From a checkpoint of a small transformer trained on Wikipedia.
Size: 23 layers, width 64, 3 heads of 32, vocabulary 739.
Architecture: LayerNorm before each block, biases, untied embeddings.
Training: a variant of SOAP for these matrices, 111M tokens, 3199 steps.
Each number is 128 + 32 x the weight over its row's rms, rounded and kept within 0 to 255. Layers, rows and columns count from 0. The size above them is the row's rms in percent of the matrix's.

# layer 12 attention key, 96x64, rms 0.263, rows 49-95, columns 0-63
size [ 65  91  87  85  78  73  82  94  75  73  91  94  85  75  71 122 152 134 133 122 141 131 146  97 134 140 116 138 138 104 135 135 130 111 124 127 130 133 122 139 134 135 141 117 134 119 142]
[[106 213  95 159  97 128 172 149  74 159 161 157 168 119 124 157  89 176  99 170 148 116 148 210 114 179  87 125 171 106 103 170 173 120 124 127 114 131 112 142  74  81  67 119 124 159 105  99  89 142 114 130 131 128 170 154 137 170 124 133 145 130 114 128]
 [ 75 174  60 175 151  86  76  99 120 136 180 147 114 140  83 113 138 133 115 101 182 140  94 114  97 145 128 118 158 117 129 108 129 138 207 120  87  93 137 179 121 155 123  97  93  91 124 132  81 178 107 131 170 166 102 105 109 124 153 123 101 196 118  87]
 [ 36 121  83 136 109 101 109 126 133 126 130 123 161 139 161 132 161 123 186 102 139 148 107  69 147 145 105 163 129 144  84 128 169 151 137  94 131 121 180 123 101 158  83  86 137  95  68 137 140 187 148 128 112 127 202 100 169  77 114 151 166 161  88 106]
 [164 130 177  89 204 121 120 131 154 134  82 160 120 168 118 142 133 150 143 139 118  56 111 155 160 100 140 132 128 105 134  81 199 154 142  82 157 171 133 136 133  97 101 100 132 144 116 109 163 116 184 148 140  97 101 120 101 109  89 155  35  79 104 155]
 [ 74 149 137 128  71 115 142 128 176 118 156  92 138 126 122 129 117 107 126  57 142 139 137  73 132 154  87 140 154 141 120 165 118 188 139 175  68 127 141 156 147 100 193  85 102 157 135  40 132 124  99  90 175 151 118  97 138 116 177 100  75 129 142 108]
 [ 81  45 154 136  99 122 148  92 121 113 126 123 130 202 117 113 144 108  86 151 113 156 162 181 152  93 181  77  90 123 100 169 116 110  37 163 169 137 129 134 136  76 106 127 123 163 172 124 115 126 130 120 157  82 115 159 173 111 118 131 138 143  88  98]
 [116 119 122 180 194 141 128  80 160 101 103  95 132 106  98 130  89 142 150 131  70 157 195 139  84 103 136 132 147 103 130 145 154  93 126 131 130 108 100  99  81 136  40 148 168 128 158 160 142 116  94 124  85  82  56 133 148  93 136 143  73 146 109 168]
 [103 124  80 115  98 137  78  91 169 155 130 110 118  86 137 125 127 134 143 186 117 134 227 125 101 165 122 110 146  95 117 106  78 102  26  92 134 132 126 134  76 131  96 101 112 126 111 120 183 129  99 155 121 151 150 133 152 106 188 151 144 184 139 146]
 [ 79  77  93 155 150 128 154  82 124 109 155 139 194  81 102 155 126 128 104 168 119 110 133 177 119 110 126 102 179 113 131  55 162 166 134  64 128 116 179 143 138 124  89  61 181  73 135 126  95 135 103 164 159 128 121 110 138  83 163 129 159 164 116 141]
 [108  91  70 159  70 117 128 122 118  85  91 147 127 120 183 161 114 151 126 100 189 139  75  73 166  70 137 151 164 103 128 169 147  90 124 127 146 109 184 155 111 116 119 122 111 186 156 118 102 132 158 147 128  62 124  53  98 154 140 126 177 116 141 118]
 [ 82 147  41 120 143 132 104 131 136 108 139 137 131 115  61 151 140  97 131 106 136 126 129 109 144 148 107 140 164 104 102  98 104 117 113 153  70 110 132 110  98 103 119  69 140 176 135 141 146 159 100 114 144 200 179  87 187 120 124  87 134 162 150  29]
 [160 143 141 169 173 138 118  61 119 113  97 109 142 120 100 139 117 117 172 164 129 127 155 151 127 105 157  57 116  47 114 143 133  84  90 133 115 123 116 123  72 139 112 144 150  98 162 152 192 105 133 138  74 103 128 130  84 149  67 134  94  58 120 187]
 [127  86 167 125 163 138 112 115 126  91 104 171 101 171 101 106 133 160  98 142 168 115  82 189  52  90 119 112 137 129 182 211 183 179 131  85 166 128 110 132 121 136  96 138  90 147  95 102 166  98 144 166 152 132  92 155  84 140 121 101 112 153 103 153]
 [133  58 159  81 118 125 127  87 100 135  86 170 117  94 113 124 107 184  70 111 117 102 128 192 128 174 107 116 123 145  85 106 140 199 102 141 149 123  85 132 145  93 190 161 102 149 107 160 140  75  92  87  88 126 156 121  98  99  81 114 145  92  99 136]
 [190  97 123 125 150 132 123 144 126 172 138 180 145 169 167 102 110 133 178 143 129 116 156  67 156  93 147  62 113 117 204  93 129 156 178 131  94 124  97 133 166 167  88  93 137 118 154 126 126 143 150 134 110 131  81 127 148 160  49 120 188  99  92 110]
 [118 107 103 116 160 119  80  87 140 116 120 107 168 177 124 154 121  97 113 190 111 125 121 115 137 107  91 109  95 119 124  79 120  82  64  82 100 157 135 154 212 130 177  89 128  65 144 146 143  92 164  88 132 165 125 129 156 127 156 150 169 182 181 106]
 [109 123 173 122 146  94 167 136 128 110 118 110  86 114 126 194 121 159 142 174 133  95 124  92 161  99  96 170  96 117 118 173 170 104  81 145 110  73  97 130 164 141 182 178 124 184 172 155 176 121  88  76 155 103 139 166 188 121  97 113 170 104 150 111]
 [131 134 147 133 142 132 152 164 157  98 133 117 170 141  63  95 131 104 139 145 132 113 113 132  74 186 159 122 162 163 130  49 116 104 107 156 155  82 134 194 127 132  90 124 116 183 140 110 132 187  51  91 117 165 116  64 141 132 116 111 100  76 161 148]
 [142 111 172 124 155 131 143 184 186 112 154 125  72 159 165  88 143 142 111 210 103 111 116 170 107 121 106 119 114 118 120  86 119 104 134 151  88 155  90  96 136 157 147 118  91 124 157 107  88  83  87 152 140 173 184 108 107  84 203  95 184 116 134 145]
 [138 140 107 134 171 151 170  28 118 149 124 160 127  85 139 134 127 142 133 143 128 160 125 106 108 133 109 183 121  84 136 155 124 110 149 170 113 133 142  94 135 106 177 116 138  63 138 184 146  94 161 139 182 167  92 166  64 141 148 211 109 163 155 137]
 [114 102 150  49 154 120 146 105 126 179 113 126 148 126 142 157  99 116 151 136 122 151  98 169  64 167 130 106 117  98  93 170 172 194 123 128 140 150 123 104 141  38 125 167 127 117  94 105 128  76 150 133 160 131 127 160  80 130 224 159 125 142 113 123]
 [143 124 135 179 175 116 113  93 126 123 181 100 145 130  60  71 126 106 106 121 123 151 172 145 164 145 126  45 134  89 155 127 122 101 118 134 158 105 149  89  33 193 127 132 108 120 120 127 125 146 138 164 101  93 134 162 100  85 113 187 146 112  78 142]
 [139 117  98 122 123 115 167  54 144  97 155 155 164 115 134 166 150 101 150 152 147 129 135 121 109 126 112 127 175 108  81  76 122 105 184  64 100  55 121 141  76 177 117  98  95 137 160 140 115 209  92 104  93 134 131 128 166 119 147 192  81 122 132 118]
 [124  92 209 134 121 159 149 125 163 102 134 114 114 115  90 135 138 152 188 153 122  93 196 134  98 136 183 149 170 118  97 154 119 114 135  82 108 116 136 156 174 115 178 100 124 116 153 142 137 169 140  63  87  68  92  81 130 123 136  86 113  95 119 199]
 [107 114 117  99 115 164 127 152  70  78 219 106 115  68 101  89 100 147  90 133 121 134 115  86 135  96 139 136 135 149 130 166 165 130 137 138 135  83 176 172 160 102 129 140 115  87 129  80 130 121 103 104 132 160 182 130 181 186 191 114 139 187 136 117]
 [130 136  97 102  79 112  89 183 129 180  94 148  75 154 100 148 118 166 162 138 203 122 145 117 141  76 135 142 174 148  95 134 153 110 132 114 126 111 140 107 114 104 210 114 101 122 147  97 102 157 114 190 119 114 154 101 122 109 178  79 115 181 195 146]
 [124 163 183 122  71 155 143 153 218  92  91 117  94 127 126 105 148 125  68 176 129 135 132 148  88 128 120 130  64 161 154  95 106 164 108 128 162 110  94  97  98 142 142 167 155 166 160 154  78 121 157 118 154 119 134 125  63  88 117 168 181 139 110  98]
 [192 116 134 159 169 127  96 109  86  85  63 190  95 161  88 111 114 144 140 151  95 151 157 115 138  65  93 142 118 135 153 108 126  99 164  95 176 174 118 137 146 121 115 139 109 155 101 164 149  92 144  36 141  71  77 141 131 119 101 162 140 148 140 147]
 [173 113 106  82 108 144 137 101 133 115 134 131  95 137 175 161  96 184 125 190  96  69 151 179 114 139  98 100 119 116 161 166  89  88 106  99 131  87  99 166  94 151  72 178 165 118 130 159 145  72 148 166 124 152 106 186 125 147 123 123 111 168 120 191]
 [125 166 221 131 105  96 170 165 132 149 111 173 150  84 143 107 170 127 134 138 106 115 104 178 124 116 180 161  92  58 111 124 120  91  77 139 189 109 132 100 139  92 172 101  82 147 136 162 121  68 143 118 135 106 149 124  82 158 128 125 139  87 170 151]
 [146 136 156  85  92 100 129  96 153 222 104 163 152  92 142 126 145 116  79  94 153 138 153 136 167 123 135 118 150 180 116 116  83 109 108 169 158 135 156 101 116 112 169 132 103 149 140  85  90 123 166 151 154 119 165 110  88 160 101  21 115 112 112  83]
 [172  58 185 136 121 153 186  58 113 120  69  89 158 130 102 102 143 140  93 142  80  88 100 132 125  76 155 100 160 143 126 170 144  93  90 146 207 112 132 117 102 121 154 185 139 152 176 108 145 107 102 117 122  95 103 129 116 133 102 168 107 126 143 152]
 [167  33 138  81 152 128  79 139 119 121  92 141 123 140  72 125 151 154  96 116 122 128 146 170 175 135 108 100 144 153 150  75 142 143  98  76 129 169 170 172 103 105  80 178 145 167  88 159 149 147 162 135 162 165 140  89 108  86 120  77 150 108 101 139]
 [118  95  79 130 138 133 181 197 130 174  94  77 103 183 128 135 140 133 144 166 177 111  93 129 109  51 123 131 151 155 170 128  66  88 153 132 137  64 154 121 123 172 133  86  91 140 122  93 113 170  67 138 155 134 100 147 145 122 164 147 177 135 142 129]
 [175 120  90 153 148 106 173 222 123 134 126 120  73 109 187 128  90 114 175 114  83 100 120 189  93 103 114 114 121 133 114 110 122 177 115 160 162 164 123 145 153 140 109 106  91 191  92 109 142 162 130 160  63 151  98 120 113 187 170 120 123 127 133 141]
 [102 194 129 134 115 188 135 127 177 105 150 146 109 155 109 159 144  92  97 180  55  83 131 136 110 146 104 170  61  83  98 141  87 174 134 158 128 221 113 130 154 155  90 139 128 160 177 124  98  81 157 120 120 144 130 113 121 143 107 120 116 118 121 170]
 [181  89 133 124 137  87  98 152 123 178 120 175 175 171 120 142 156 134 150 140 144 142 138 136  79 113 152 128  91 121 166 118 131  99  87 101 131 136 140 138 178 102 106 147 149 142 143 119 150 140 125 165  88 129  67  87 164 182  79 107  40  40 150 123]
 [156 129 142 132 170 158 110 178 112 126 124 115 117 119 127 112  89 116 150 177 136 102 164 163 104  74 155 134  96  88 169 132 127 139 126 170 132  76 199  82 109 173  81  78 182  70 149 120 154 103 111 117  62 130 117  83 146 142  85 173  95 138 116 176]
 [130  60 137  68 133 157 110 111 119  97  95 157 181 144 174 170 122 111 101 127 138 158 179 178 126  97 162 129  64 115 152 123 143 115  84  99  70 179 139 132 107 110 135 114 179  92 120 144 184 115  77 158  65  95 156 175 139 153 146 116 123  98 136 120]
 [127 178 142 167 133 158  61   9 124 142 164 167 107 115 160 157 106  88 163 140  96 103 129 157 155  49 167 115 149 103 148 132  94 111  92 128 133 194 105 112 150 133 130  85 156 150 114 109 116 136 142 163 107 114  99 173 100 125 127 130 120 166 136 155]
 [149 116 102 113  80 137 134 116 150 141 138  86 117 117 158 145 140  95 106 160 111  96 142 102 116 101 154  83 196 147 113 109 201 168 111 149 155 139 117 192 117 138 116 193  89 149 170  79 153 160 120  49 134 158 127 131 124 104 188  86 172 105 149 177]
 [197 111 167 182 146 125 125 102  64 105 155  89 152  90 136 126  57 137 112  71 116 116 109 140 166  75 140 119 110 123 147 106  97 129 105 179 109 160 104 156 200 154 123 136 105 152 111 105 127 151  79 140 124 102 120 129 126  87 162 148 176 107 192  77]
 [129 165  79 125  99 103 128  59 124 160 156 109 151 187 110 152 129 153 112 177 106 108 143  50 123  59 134 128 165 147 128 139 170 133 152  86  68 201 121 162 122 116  98 120 165 148  92 148 139 108 121 117 185 177  76 124 131 149 109  87 136 129 135 100]
 [157 159  86 182 116 180 124 144 125 132 115 142 127  95 106 118  83 109 198 187  87 140 192 149 201 124 112 143 124 138 171 110 117 114 109  96 168 162 131  88  95  99 138 150 124 150 154  82 163  98 159 113  94 147 176  68 128 116 131  92 140 129 136 194]
 [119 142 143  86  81 133  91  68 151  65  92 166 103 107 183 202 146  74 111  66 113 114 124 130 133 139 130 145 140 149  76  88  90 127  99 107 150  92 152 130 176 165 165  90 154 135 128 149  71  79 114 145 100  99 146  87 163 133 127 128 166 146 134 154]
 [119 121 164 127  93 118 125 177  74 141  86 167  96 191  59 149  58 154 105 105 141 150 127 133 110  95 111 162 115 159 173 159 152 129 142 142 101 103 162 107 125  66 176  87 103  92 123 108 145 159 158  69 157  97 163  89  96  84  84 128 144 142 125 132]
 [135  72  93  93  65 103 115 160  94  88 105 184  99 158 114  72 153 150 112 117 166 122 109 141 128 122  80 127 155 117 152 128  68 160 187 149 138 104 114 149 166 142 164  97 121 179  94  93 110 141 107 140 189 161  64  90 131 117  93 161 151 140 140  86]]